Part of a small language model's weights.
Training: a variant of SOAP for these matrices, 723M tokens, 5784 steps.
Each number is 500 + 50 x the weight over the matrix's rms, rounded and kept within 0 to 999. Layers, rows and columns count from 0. Numbers have three digits each.

# down: layer 5 MLP down (transposed), 704x256, rms 0.182, rows 7-24, columns 0-255
# gate: layer 5 MLP gate, 704x256, rms 0.192, rows 8-25, columns 0-255
# up: layer 5 MLP up, 704x256, rms 0.199, rows 8-25, columns 0-255
down7:452418484513497502436492583519547431552477539568494526522545404470565473480528475570596473471394480532435472513549589476471545455465434488547434521522535434413445537454524497588458468430504426547546549465512490384502499446526499485462543451508553536548441412434440499486522470465482568533556506478448513541526535515509470524550483506482549611511443540476569543477442598492553545492557502421416467524505537528555542621445508518481573529554539478618424539506446587539492503463494456448457542554553529468543523477503527440442491515469507512532504497489526508473491514471521485453513479502504493505460550522581432460599491599529538523546473467509471412494428428541533558543472478534533526505564504471532485445462563550495430544577510446431499476458574480531553494515518531
gate8:539410540535489510495413536475590450506455521480497523532538512509439430464516467450539621465511501518438476492477512490441558578533548534485433539505547497511495511497468580490528506456478596468470525506363406570454437520525489509507440465493554396537622600463491490499484436571512473544525449516511538580462512552498363654499588498499445522484537438573506448502498479459408564541533528547424503490471480442583467564586509453578546550351484496529496337458529541524518481415495376409459488482453609586474553502469564406538475469551517499498464490465509574441538452543554501501522471545528516496557537511541496511404447527586580483481524516491513459470539410527462461455523573531464417594489460473581442505396619477481511540558487406481595515436513489517464486420536505
up8:469531521446510580604499516423480475541551557401547515480521477492473574553512494593448575528503496324428566559466524509457435483455527570478570493496575554483516464525564486453441575577544452497436512415511490484488527348582448453478582515515484470440480500482649506507480599538513431519501488518453423490437496436563453482451550515461462503476464381496495452536532465468551554493397473394502427458530489583475459601395453505457540482431575536509497547478510498548543378546414560555541420482561433439453465466494515507543567503540541400475499476570417429527517592397470493482576531567446485481549513519492514569525456463432491509529542542532519543531575554435566567457443551556506480478427462468552479460483514442364447576557509498580512414488457442541516403464569546
down8:494465562657479509620465499567527631374478479561523485612457491473499578479503578510479474521475589432606454553615514544408500544580525527500459513475476528593553555545566535414498504456519440507556497470477558445436556597531445503517440494573444499520390563475570565483488646509547516534504499552535488490437575503533459580486486552466540427557496553434587486433555481483547503509363559521545439441541553502491364538513580450567469531521473512475500455420532490419482568460525544427447517480569481583602605526477464520501433530544539526473525443521478550520482460498454469416503469481399464460603534520411547552464545502471410547619574551420383438518495514524556471505498547533434409508520533509628515540529444484486545575556505465473547462599465486465526591571475559
gate9:557536481572450500371479508505528521495534525550517536503469588471403550493510554563511571557497579505463522579500554483488449568476475527555435503506607508567522442457499516499459595488582534500518505437483468516457471427397438568466527479504526563488461374567550460402478441466555580570538501537524471466564508526440480515497427525545597459557468486431553417458439461456428483450468560487507453467442463500555552473499393528482480454522469490494552552476506550542532521418500519508459440451416470470533452499503468529484529568529504481480482494486483494413522457398548567550469509472531475549438565559516464458487556488480513475545549519594400469496485593537453502482490523476581580613492516579466480442488451478474479479451527455421492484668584493507527490576492505
up9:515442487623527536479455506504510536464524481517438567521566589462469529496591565527453540516503490518503463475378534513521573445418539471517534515522512455456472519514644488417448479431505473447511506426568423543564482539498483489510429460523503484396483384465483524483523473561506396517551461463538495398499527402539525548448478427510507493469548571553462412528531512462581489411468439501555468498509449475611544516517463440507489514467507473547501508477441420529477467558506604516510521496481483499484560474447442537512538506461456382482500495443480527443499430513472546507520477549422448521545387519514548464454464453483531587535485463451567541487447501540506456514586491516502614499472492502531478529546452537462454575495562579478496524548500472591389467525502512
down9:523543489465476539404430510501405422489488469481547508532469436493464427410478481503449360506505470550491496455512530516466487461514516559477493527465435534499508448571457570547500500462517453447440487527460538499527416427521498566522499472519459456512451438425573497463483559480521427544500546542453422613514576491397512544522534572529455450521510446521525555548496400529448487578476487524548477637543448515474503483501429631505466505512514498469562513521471533461593540411550530476471546542487505532367424481518500393491415604502446507507542521580521484421460548516498538456491466532583447478446549594583486528582469536570519494487475545467421416548437504590458519462461509466476549488509457507522551480551497573561592440437479538496450501517505567454340521588455483
gate10:549473463539450580574430504521470539512387549588494538497570552464533516480537510488474464536516468470558475445477369486562489416436431435555533482463552547499536512483469427534570507539503516542491513441431528443495517546496529451558516483495483474556467452464546489514462542490524443579459451516471426415423429503523512411544465498566486546463511491506514479480594508494463517481594487537480559536514611441509462450524469516482484478600488589473522492520531491501459542471505475454437465490377500488530561532531538561554582539533567489392494455487486496454480460489521490556554589455473468574457503468532508446441513436513482452376491507515525611459463498494444541495545483544486511479514536419547414488498504435516442521493529516533490517453401441542431527466471414
up10:484505498521486474371566448490489528488571578498456584475509422509510553502476475515524515447485466448597499532535483471474493568476520489441469500609475488414620450502607515451460472559538510453432511437488510480473453486595501527484519512478512539531430517471516522441489487505497486506574446486421513454497505450472503491484497521457443519528505485605485474469589493585563492450542569384475507364437448458533463473534540385527423466512560496520479499488520541562516488534511586444532495515493495547403506506463523570456393577551552476439477445473521376557501514470565454589474540508537507560456525552491577469468442518422466510462486523470493515440533449479549421434521540477576473527515532500466489395493531464397518424481473569504435445442574483565553451503512437
down10:582440506477516604466493559488483402605429508540548493487455453537456504587401522490514568504494480615533478452479536493511513447499573499562520465457483571484500441488495416607456468547469466505555517535515513505545465508539484425548468528443506500539448591495497487504480473512537531520519442491524557501486502418524519576497538524502477498484610487556487521448491512418431461479611422478581470591569508473471414471546454557486442570514433479521519441643454409587494489547477494572490535520555471433544505517507604480417521526492557479440481551530508494485456570494555472503540527446470534479532458528558486515538566493470419482486480584508516510565488568430454491483522504499488519462542554481482550511539574464508432443591495398533577486395455588505493465570545557
gate11:392467555550348500505508473502471513583496400560491562509529486455484437508573392449505528491568547464433542502466588477446582461543481554548573552457487544486563414468546567513482530602441498513431519478473501572529504515490569554491435511494588447593609544547551451484485491582523509473485512469537466410510652532538579468565489450486498479563514523406470440560426482507504419553543527461506479532510495488452474557496586540562591492513372485438561437522492526453544473393562492602545494478438481446594500496482522515473503492552572531562493485549448573451602579526519420546530464548507465434447563527465462364625476438539477476519407548510496522637502478475508409555562520537539472459458497433506461465471497514484481514530575509525415520550531536503548620493598541
up11:494446492550493458460576459457468451465512540575575522435559496583476508493466550597531533516543510532394481423543490584505463519560486547464375435487573539477528480443618423498481513515442507384506538596604421449443527553534481496544513537507441484507396465449496532421440494576496484520478594522399493528559524520462439426500472459456459553492414575520507518491521492391438566523419510434555444469492465509518593552501456495547480496599552450503550503568425639465447550554489497572503538561531505490574467442620506606498439469572582424505549521515483496527496455475526478467538442534564469533464575473412531509501510406460514618652508385525472552540551428485527523470546483511552500456436526472496456398461478547523554510514494506513464460532539537443518504515516511
down11:503478506516519608477526438409624511460510535539507397502474500554442459520531554594443524429471535571423453412494587596567386465441516448551624583547598405532426590507537452583548481384478487454496451434483543594508434510487520584555510479576522480418487523523492430474522608457571552446493489569534561498445408456522478499465469529489445501525545500571526533436432466454469520580424549557573545526481685447535509514461470380490510494490499518516445493552462496490581460649558505435472480411501564425444557461591525502401542557451505495433555514590467511577510502487537539461481468452534461518542486439476424565470486501538555499525547530498473443422509563708542567572578489514502485484436523473534453487525492515518466438451403491544523567487438462415425411430419492
gate12:568567558538439464519430565549541371565378631465509337519454493415416448652500639484575469548444437500528509380510533595609436526457409497390386430422441548554500433517475539538598554481554473539495428523451463549502451406493469583543535501437609396470498368537507453585552577649570568459616512548416556508497583548471369498619532385534563428571483480450526460570493581522438456369506495478435536570585475436481625462574505553489350461444474438576539472510555479503573486462465534457559558535528423483517398413564453534383498515522499581574426495468547442532534423424412521552570499439486441404469538596683533501403478545537385510496553528515524523529552506499524403571502582496530443497409473521467457530483417546513517475594429573528438500493411549552577483547513510
up12:495456601457428465395530530585431532570544390487508508625458534505548500491553528541453476298557519499502497494482497504510483353426536532554559483524491572496500481531500428489389400480552585493441615384496495594509441529444567511414466491554466477472518552536563469571647477484576339523503508466523547461556407394522488581519581599474450373495478418531457493453539504583552506491476562547448532447405500479560548519476440486646474448405513531490538441465368476501472490564505425564411633470531523518497569463565518527418575411528610486545493488454331514496393465366609354497333505585562547606523444505426502485573523483494590566464471469564444541616521405442500415500531498480488471544474538475487555469498485444523550450524541523521422487490518481399515478564487468
down12:501548566479416478536450545483556532473570490498468577607448574440594556514417406484386474492529498499524538478490501511506512456539472466578496415512629530545485440498483379470446488421539496526548447556545532447472570412489475450496486531453492432475496529539716594506449515625517488495467421422463481585474467483520522402518450556498506488474524442455442448531518375565534592526526514435653556452516556499464529429517564356469409466464530397445440499404432498465573510593527550536408508582575491522468564576420547576611488521430511528571545535470518510461462452508597506508537548479515545414458493450484599537487580407553416447467499542489446455544515595490466462445532534488560562523545540502519473517535446539650558566452481440537461554597401453529487505501495471
gate13:484443508593454464561503432576516475545474521353564549530519506559543579526588591485472439513513395416577563482462519444510493528481558493564525457457492505490328449513534491493569467582494465483519527496478499478528464444520424546540541522476467450533584601502546405464452556478494477473575490639466500528505441474578478459627370499432439535465456487528488398521437458423489523444631469499375558463479534611476489471401319457547577398451448524470547506601592477453550544440462511482460456468400515492507568497460436483469471509535560493522487468404625569502528469561510554475575549533449551490445455588547468402415545576526529449515476556531398516565487472529465460414438469598511563486473510479553485552498501536400509486490411491528505444557495512523498389487541458
up13:491482459414497381512488485480576466505432564399483503503538501417435566447415520558429393525397466454503380440427487568575518520484447495517518556462477490528485503521534508510471507534459563541460447478523474434436514483475517498558562503519495508533527520545468539510487449506568584464559432573475543443458519521464462549551506479445453494490504508481519471595412480485503550457580565420550532590507428454526551499466343487504466495480533604436463451443532527505529623481411496484502485466470480507593509524583542485524509371505497455525537567497504521418462414594504502418530546505548516451432446600531499509503447490459511488522441470489504465467447534418525374412526516471456583496472464558516513582446573524533626475620441591501492498485484548511513478454500446
down13:558504525555495590449473521500453431436523484565531566469512483437615511496544503534483525561564468488536488501565450529573513410483469609505452522552466571480418549435503539536573412507618549566507479595505474479415424574485483452538470550510536570518434495499448517498474483536436601506504456505552446510549438586458472500485485593512589560484549565497456486545477439487496508629501455506620557390507527405489518564522536534478460377423506478477580457501392473486532537511381535498540537520538449566547479545478466493569529395493530496442509449546418544596315484483462528449539512411449479525483472584501538487440553510506452516498554596456522546602499565535478541516477547501492481436578529458521419504500492485516435526471504499507476520517484553537466516502440487
gate14:535533521569432478503484437498521605452411464469468525489462462484427531574405560448404551487530463533426409522353461402517514523506479423439495533467511561550467379492514530418448415508444430521486526571405541497491522507573466518470457446457467609434579543440461470597483462464547444465455489466451480486403410473546393437492527529400410501488553495458625459458534471599451441552532534465489488566513596461596491533464378411458523428543438503461586487512487428491465441488484423516454554486483511517543439348505505470526540485458532478494543522432439507537495446565425487400453628487566529533436400453487450516478485441497543478528510497563532542450580630500536558565530387513491458536535460489582469431456499388543473612474496532427478526529404311451501460451503490
up14:498434435454433501564467433645450606457468425443485411525450450497481433489536579599428502493487528571509565530499480420516557457505431476453483565508549514632468473430520446502505522441536467567548499591464566453414503506606471565530586526526474473492437517518506501535487581553555478452487485502452514391450493520395544578542500517493434609514365478485467433378528443443403478571451420392511365505508493424568471560463472497514554476553418564479472450551453553511482489570536510507525601446393450465534507487489488471378556472457524415512445463538524469519517570534463440500434479539493391476476450427452393543561473418433530450431588508439557456478524539432462435502496439544517512581516564410551484562456552419495450526530553558512466508478465495504518522531490464
down14:469489532443420583537482466526500440523529479425565463541537487467531576504537566579542458527546472501491466540504524427529512493425487416511542523464490484491481459583547269544473556495540446556569473513534478557525385504516507486601494526564476448493472389519446479463554519523502510515497593473532476473557529432499452422622468495626535519494481545576532512592549560436521464412547522584508484567413543607565535561518524449439524472480431554433566539537490546544422540439556539537482573506432487530451572520570426439494580556408532438540470445376493469509519462582487515569438439487567455499467477375623496506463565541421569475428460440411510452435561499501537581463455531506478559507506563486509486513531614539412503415574573493503542528557530499544537531433510514
gate15:514504526495454492470622469506423529468545472359473496561474463555448525475460622552456537503563527477535472504521539455522499513469456438475478471422483510450471484500525558449455596546474495478559545434612520557519482417491521573510519533417418485446598409526509420479473567529394393419409413555458432617510478442512539462484533473497503564402554491606516507589585587467518521425599410449415521453517480470435439491450525507492482469457456535613492459486553505465449480395560524500549368511490547499532525463525527480476509468503556439461421485522508443518553529534452581607468586538569594465518575525538529469379469572419421376525558515393495489508455482538462451512510432530493529448514577558528416470452471551498416476472474450501518565510454395601524529535480556
up15:475484497482390498448526520507583536593407504517525476502588605595477493456552482555499451505495489597465614549534344531523497503647441529572489534609489427543529540595447456538558551482555511474503410483467510442544515552468490528528524469518522532509519449446574531501584422516588465554561487501483449443533426546370555492589555542487484536576408535560520447553497463427572551679502498485545444467498588529672511580486446540419524518506527547476460486499532504518460567614522554459499601497489450489483527476518526463544537491484545427532452555462388550560551555409455440499472478584443475576500491527408470533587491499431541506514451542481550454563495529465568558446387635475515468446462441517523509430536523494552565427481563573557539479544549631514389566481575441
down15:554671506565439436505441415501463523620564480473496572470468555492532482438546476493526542549480522502564520453577495502534475474527555499585483511526501503509481546564563372474472450381506518460497548591446518440462483541585472445464512479527467507416546519462522511486463502499453534439557474421507554542463436536566435461579499489582449486552483537519508414449505497505453453602463465468515485482546493499442553486480491517498524508488501481551507505469621520458428385540530499442533538451449515517497466486518499438431564499506536575536517533493481547484462553446473444513398535391519506520536532536516490576463555521536406500451528467486534517533469467560558530469395537477483563560518498497499571456507484512417550563493445509580486504533576504533476462559457492
gate16:493501482417567515508517424606574510478471552607533443475494503455561553504505490459505566585498450508538451495501469481527359483468505485532459449460484505513501468496554511390511468416541427533448448505485552465530489555535486536562553564506521505466498502546458535471480563479485465547528475423481488403520437441575513528532460493517462516432511422560455579464504512457482537532412426572586556548533487475517498477552489503481607557508502406449435475598538471444440528464477425579465477513472487513467520457586438494499516558499516434422408473365498521495466496412570470507522500518468438561493519536385558465498481480519538573578491564538475526510423414501487493573517585494446538488422491457488504494532545505467480514528549457461481560466533483570616498448460554
up16:545495505533507548449420546512368537551397437532547539498533435542459503530495498477480479449549486436493370459495602442492630526556471484428551497458482516458482464386498460595536594523498500532562431531480466508448414464463545356466478426534445500481482524456424525454503446485467522482541477517576495520404575548431525400536565529457574501500478522515556447559532566513467519458610490468474548505486431471531506455533498508538449553568473521488529494525598455488442531456500557521480418443488480444591631514489449555503417493412581533515568480621506509602443478534534554444571472520489481466463474593468568518471425555446501582447496460438466501442432544561481564447465522475561447424506479505420509447454496447512491408444550591513510509637550584474436489519492506
down16:486687536499473572468422550490450547531552573485491427508442537465469501504548430507521465501506567561476551504500482474452463504570497561590528454518515483504485539459424461570497463424495503455467574563522451468465463529615473516417465529492446524533487461462525536494516419510471532490493484462524588585502470496503478468495473491502560498563472407519490499587483490472491462561544626513560547482565456556514495454456539503593488410486553492516460506443546570496421507558496473498503565582545514625548531492503471500561402427401494522522531517517442502446498432427489524571538580488480484482550482447473521472441513476487494451516428460509500484527499517493622553453519509501461499571506499543538520558517567559471482477530486530430492574580620533576494547497509526
gate17:490462502564404525456541540519529475503576438538432549588491559468526443472466527489449459480516609505420424374495386482458567534411601540568462484571518454619462375475528474572472420420503482507447493510442562497472465457474463473496566423490487550514527454537420487571466485480445436506462487333479477460438523505560497559474525401575522521528600535509489564453542532551521570463551511459484501568364477546478622530533513474437551475527472480523490463572534542418485460483445499478564466524474527488535503498508483457538475490503468538501501532470548519463513515470538467546382507420433414451468391525483529426460499477494458433555477471497494454504506464620502437417468420463479423513572451509498588449423508532446439486461514467576511545509499442505531425538605483
up17:478497554404441629438533530502500602472473462529549427507562508467535593528527452480520628494428471391587518516520586488539496486453511498482538568533477483449464506469469538419495511482456465567454651478570470453481397521558580451504609545463432486490511454442545523500551491453487468530489442495451494566559498536494455522491511542466523405604382460453489543450525532560504531516484420436515443469459467433487586566506513489513440430518409404465465564495534508482554551543461468485457534542547425583446430457423490531483560601459448478459466404555480439603441469548455495484527429478454490505486518523458552438519552470569497465472406465575529533520546565519614568490516546482491421457343504515545538475577504497507457539554502469488584546526547555548511471474578572
down17:598442519490447554506627585457485520532492591504512509483490476530580501618513429573526458499421574451495442541593529491580455509470418456539581504443503435515535551504413400523626508481442491502489515444598432507507448434458488461509518463539515414372494522627445504499482534568441570486551461551418570507440482531588480579548465511539523489479469522527533433427496541519438508489532515480490504443520523564542465404478446539436482555513603496541429522483512626450398520479572559452490518531536541512582475508586530545512397546519506501484546532474480572457522532467440472473498450496461528472565457500472419517457473521468431550461557520530508474492499515477505437610460456532513554492468556430485530513475529493588568472505503510565600527521505498521483546581495577
gate18:453424538458537489467465522460437496453539467573539473506556488514540465540503496461499512593505495456499521441532521557557478531494460500596504433530498563466486492497512514494541499582486419508427494423529463513513570540436444439529524504508432433601498456554434547466468500488473550486445539460489474480540528454494535638452538493528488503453447450445511542454470520495488531472487499468517537530584586410524527455432608426578484439573538436487493493465667460538490522453466545560487577501506473463486534511466514501470482530500499469531483497439421523562460467575490469506513535515484426517482577450531553501489509514502510471431512533528447502496550510540437420450531473490502463449537462489481516503513516477539482502452508509534515518504529538500431439489476494
up18:437508556547450468536506528506484466579566484468506518460509527577490498502556511513512488598575470494544471626523472579447469504485514450590458559540571508480495498559504544453525423486580514468425543540586407486497527611476499535486505442505513430556548432500501551499505500492480512552453494511516438506494603424511475513487485391520498534469542512473528550525486525476585474483525434481422483524484539583566483558552374526563496447550496464520502512427547504530543558501515549522452458391461474429463424496558449584533475474440460513468561464504511518467503488502513549458496456495444471525479578474474439530382536522524531514473485460469522466499437576467439509584540474497508464507542468548469435476485495460496413448525458496537443467535524538386491511546542436
down18:512521458536459472546483531516611574431524520449531575519498564485510596467456460564407572438444509492502490421568497443537485463492534528476536428489509504519515438468467559507462512490434505564538439547481436548564423315539519432515541518512482485407483447503528509506459520465576471475536474416513503576550508612522477432491458561500472546536546457517498460469559460527469528535524479455512554522518514458495491487546480478497452474477491530480457451499478488488499459527520520510538539541407503588503498513539502410506533480581562455509434552502524561539575502434472532552459478533555543440456487469525595472419565520511558471565492511442521492582491533558526526565473537479553552486341531553519549536492475528503519506498437534514500479494385525493502467469461467
gate19:515425442511542457487548406464549470491512516469489487482488527497530441484495524395396490600524485561567531531523518547480457473544573474474477490491474561442512462540607505509522459501415457555407468356485484459493485420546451506407551559456474451455490496582510438495513508558560473557502439540495421508513470546549421630431515541507467463473546441406455513468520507562460519463480433497464567570512486471498479543483462512479572490487452501440496458559514613481646453419478486390414510529548529576467517469441472379564532583510466491449558537486461549476435573517519564468461489549426599465572489488569551425515531553442513539481550492523589493457418505501540535456553644524500472481493486490460500597503470419507448462579425485418451546440436437470496459564557505
up19:538471509499475528497497448514563439560498501487522519491421555459514528473495541520445488440478521459541490492475457525548476518576587409594508523490475571524562566434525538480563385552419405483516476320424479487524378461494510552516536558464525631469538375504471478590590466564482572416558490481531499527511428543545439528481506486432492523527512521388461555485515590445507491412512500491479502481532490428416506440468513450473472481435499602490474519531435513553509557448468449499497491529466566508553406480574551476537528560494525409446519518419526514558450468594463529505538445450493517508552409581497482534519522463569510451524545522479497571476510459541491493495588477558531417517419558480420425511490532582439557542584461459501477537511521524523433523468480541
down19:546416487556528540506478533419411487538487478531523471490542607529538462556543451483525507620540472478603436457429455444524512452574516529505513489536467500513421527484447581551497525537459539536484537371568446453442473465487565454489464478489459556494496485514515521484479395452506507489509478435484499436470550526460514550481560502535535446498589484572494479484607469474493440477442577480462510518494555476466489546506467497496522521465522517456513478549466502483578465478536404548536520496468459503497529555529528554532501536502489563525439491540560434535502498488603471477505517379492517485517531481458545501526513466500532461371498516548468517468528475565509483476475492465443475447440509503468462524493496527518460497564451546521534517483551489504557442508560451
gate20:511571520490477424428500522503549354541566402428462489519471481537394431440539432529527485565556495489418474439496467646597473405521530443565517520491500565505454474480456573494588572481511554630578504521490476481585489507605490545588615505580557499501433505528521609464463418575475549537592438547543471397428442476376476494508426478476554451447531540493478517570469448468480472550461607581490569436504521589545540531406578554578483479404532379374502452498467549578593476451583431488481500481450524414415619388471434493511513454556520487502555519529456520509605555568444416580464555491540617557422512532512545574450430537583517522495518490533450575509536496591434482452535474481409442570494493547438481487463525473454546478547557527544522566424505438503498537371545491
up20:520497470477371507478653512480498442486422481547489408505563434569527546520359578522455547480315504580472460471464561450512404493513485603524506430545504618485586566500509522564443567461447448520461461502434528478404537534529557494506593421481514524571507505447473513440424449429486387474484427466454423496495526429523538508501556431489475466513567454474610442481536554478489519478458546495404470397381425410472509434497520445508470544493471503407497498556441448464522459493526506520529463524457384529444551453474450406448421495438448511459415482506525499504572517531515494422650507457545404549456542492449409366573563531496516460453452489420501486571518530344482578502479579594554566545513514406504483451596515445482517509417485335515537533513348576548520517561533500
down20:481459408439619457551480481573553538559466495517390430558409500496589455456431458504590407376562493496455578469510452539465489407646549528551565403527590488401434547499449444462526553506402526446429542561512454503561483483476538413457462458565495528455391414601522502434424491408486454496559494472527417493452555423478456389520491582485482531503536594401391464388518410396545511515408517538516533369534520543553466486493551493520496497494435532470406409467377490506531467581452561468490535329499461514478495441427511488441478378553427466421435482515498456393609593567503481399492524519508525528530481616432464507489505527469499513539508529583536515594468436462529481507513512448464519547571501572440585500478589514467574566559544530507466461427512576493464460514483442
gate21:549429546526504498499409504481453447465435554443567466480648558506494557496517489528556486523542468427424544355413495420430500543520454591411483513552472483470516498520514510467529522428510420453528573440448506511540513509494543543485520409474529448483469452513472462578525529457531444406505367514501545497487553524493487542441467531450545562428499494406417460502489457524600484564519505474609532570499505504539561535592521512468530444435486538442441589512496553433480516436563426565504434478512534530503502411452473472434554458440511541432553563617420452534442534461475516421491444470557443422520463519505436493428468411479443507468499532438491499445420443554423527537554448532443467517456574528493483472577458462617608454408476392446553547355402470422414506514506540
up21:445502515457541457517523527490470450419561510481529520516550438507494480523575472430449528575415457505471532487492444525533480539437514535545629511438513499499368530436461548544479407504544461535543611440546491533469480464481493495537539476521498468624531528532526458516438510524584490507500429416450544500397543511584537496533479467480510568444534517471421564499468487579589485540411501486514513523406568520482477471429578475531487524516530525558496481469451597438584467486456504535538408495551434444493530471493542516494527570502433498447496603560535544447492496532367533466495615519482505512457511486507537537567564510471502412511497551568539577343579411540478595489487477564535452582564436532454454471472486510557528584485458488511521456474397636405472537521475547
down21:536484423474503485548495470472488569492516478524581459531481576476434550461488503490547592590528481483517484548549425457461535443437505457511467487526566478504505404602501449489487560488477497476493413443563543506486548545456406492450518569488556500482568430459537528446417513463491476465431440560590456481493524433530451481459519487466513593506491611514492500482527509517551490512445513381382469515486461506457633448480469543500541565474512440525466594519450446474601487564523441401468507399461496533537454547558501514530526491426543552435551537424345531571470438509555522594512460475467525372497516425486490468614515447543542449459466478507314514517409517492521474600457571448490570438494533515498488523421486518484495524538626494377468446436570442560472449473524493
gate22:495532461471389522420449392574488548469451490530475496531549436460518552523512484525551427449515559538564489481501480461542491508474584501452513516538412486481485509473405486563491517457505480450551577376506417493422456535490584493447466433503454448492362458376516492497522496519479525533513478454480453465449473465483436506564486533595482494487458504524443470459493554364525533572520544511573512419477450444522461523465448528478495491532493607480479435499531487490517525458418480530454504449482445520551440491506463537524480524494537499511562466463468582492542493452484568445451492374469442501487526552514474658567470574477477514463485500487539440501589478494558508465493519478469568426488534416486496421519501502589581471518555488545467463470573444473491585531466511
up22:519493493458487407501537506496517522516492541477476460449487433542609556478553480503458487447512543579475480500512599551483463436416607546499520562566389497469499551513406562453468434494490536485570651418430432511520499538420572439439516465434436461483516527504491533517651533539502517543550550448580537540555463436535406464501475555559592532510518436527424448445476554462399512494529557425592540484524470480435406494476570535580473536440542477470524490452620557625464519534503450481490475480475471539546559547471465521497422552547530545492480551492422573517505469551490565475478566467461484455447458496551555561477555516510500522457476467442585533495495452536583469469488524453483471494477539459505443508513385573494580459573485476474439593518553509495482491383525428
down22:512476484458431434447524527554441502529420471531508498461448427529459553491407459419542598546524472537469687552462482544492529494543500466495487545533469449436512568450600537533531394547493434458531492575561523536477520499556415522522471484463406529568528463501493540421463438543515521470462601537465496519516474468421518660502336478389526490569557534614511475524503541452437513514543459488541556510471557555532545574532502516450588449573462489587484474434433542549504462545480531488515543523526522389487502495522507417532535543453500499577503422498545486538497513526527556511444508417579422467552602539466515478547599602547551601394511483437533452455546489504483488482470555485505494482534492482495577519487496544554455534527528556482532542532525535538550513515526482
gate23:522494501476506530536554511397511475479465446563495537510535448482513545489504514487470502512527579470497460526490549523510510478519565448500421422484546475447479439492469515452455520500451526508498591459551520437541432535447512526621447470546398526560470456442570486439630508443515557510428490487502447478509489470451451440587528478458519620474586409424463504594489452449426500572522555513523491539463468423620588533472452580367524506479458515418516580572477510411461466531543512505539532551508547533526475588496498448480467480481451515499446539444485379518480505453438543519606502597456514437514486481556434496506499437591589490469466433441506591586515459443513493481662488459539473480488540498622551471430478535476477487500458507491520459519560425472488524395503595
up23:467423457536537605547433510555550472547490456494494470429491517568523499589553622492440509422498504527489516407538416485484500442555498471513469421501395452489398574499577562461499450519547511519550507586429524500419529572498428490510584458448544490527474565460474457520438537553548485494514393449522512508535526576562580498424479473436467460526547590529541513532454519584440478507433418473541449534550511506459485389515442598434427445432484476465451528498491405574500549503453583468482442523450600510478462509380494453552414448518515524545400505475527602536556478443536622462437540447573520483551480455567541461494542500540411500491549579532580444500405482478396507580414468557452518494565527434416469505493479448474506545528439578499455435465437487461483541474515485
down23:499477529464383469493522541463444542650481478461566529538476605498612489508577471558548486476528486599496451539490531528503471587533564447504505523543536529497474570571511532541441574502457534479509510452535555520537450443600555557506472499569553430491484483614531571443518454483388505556493500572463491521555467477364540453449482523497421572529518443496505436436523455500445488530557551557536633491566480580543552434516457466446558425501422517506521465389490462541468580450405434544481546520552485543480519530542464600489478562568454567477531541382443477562500515469546497462520471483481530532446524517489513536462405416465542500479435488485515483490478487575478405437493402431448518599518498557435508451478594491567461507425489528558447588608535513533450502415502526
gate24:551505534529544507515489477428516484511461514537434582544419519508467524555517517559517427496473549482502474509442465514520514542486553568523535456459554408566464479456479529476518542485513448484507489461545532499503483476477596543455482568549547511536522568532550434463535536470444503513514486506499502528497557488509453505555462444575433468500499479475460552487511546484505520503500505474444534490427558485493531516458485488480469416548503545475520517511499529543518472524525521457504498474479503455591477478498503478532507483503415496559469508471509513570467540539489427486534557523494485591527449521518572450513549457482516491433507553439484484466549509471484471428560498505576453541480510462523482459565496509479507439499510502509466489519540482437480485512479458
up24:467520511588504528463451491404417529499470531481426575594478477523473494608501544595583551467435623543496472462519594542510428466510553497533483418508479531516461459460530559513505554403508450480559486503558473435445502564483528530424475527525594533505455630510523524468441570472477553495607563526467501535472489551478524548447556424478427419519430510518431450488479521517498514467473460425561503435482524467488495481532475517470512491531542537496480452569401550491492453501451577550538488575496546455468525534444474466536533548470488542464472561487502487582460504530457455615552556547458538541521440493497522453449490520434499439501483561502461443532428502503510526491544446509562500500515553498450506502484444438429534446481507520462531523558505452459544556472519575
down24:483563521506529491501568504523524508510509522500508462547442465554492489509529500459483467588507538441537503525500474569494485471485478536530438496509525465426429453543434523477508497495449455514515543415461552561564473561546493522529475495458474547461481592508479429522536455481462494491481472468551497537526471453528484500556481483515536409483610496516522545427508448502515526501492515495470529575497570477560532546489569542521535519446478531482553516546485624547500434486505484545567491494533459491567510448519512476504506481578568488528549476556533496391577477565549622367512469521536455545495536566556513538585519509563521512490534526549418460461513508481538440524546515455554552523554517508522546543525500533521552565563621553542376442480465551448487556510475428
gate25:532521523570507435515427456558482501557514489485514405469517665564591563521504513483363512493479505602494457443517381406497569546599561393501614535477417539431469469495440464593347508518407509488562492510509527524545505453546523587504450477500530497499424497472518469445553450445469570493522540395476453466503470539475527551542618534432460518514577471547601547449471446515520453479486468543490483560445494587488468525526488454452497515550449575399471454462470538508535502507554493480464548431376520509532528469482449528464563456440545631539506453539393578500523573488463500525594506487499510586450467488582538503459558491453519527556460548477544519609489554475379530514446547508550539492589544514531478479504503521561518539533486531476515563527463383497545540542578480
up25:547547504494449558482499535483512491470455556451582585495514433451479473418559484458480469562442507480517474590581574399442438500386522619543515478476653510523580542459578518486533463416447521516468483464437478466508511522431439552439508470521469415534476568581461544603445490464437456542456463525500477472458553450489513446471486477454545456445528450502441461565368595536453561438544602522497491478512481459499570510471602464439574443532597478496485531485486571575470435554412443512555409523565467485464443492628569432489553539436467433434600561489571473513499413531524540420460485410478516487481469509439538475446440489469460423555512525566530495509553464451492515538561463464512376513514483494514595518556480515524455399463553397546561515455380539499474512437475556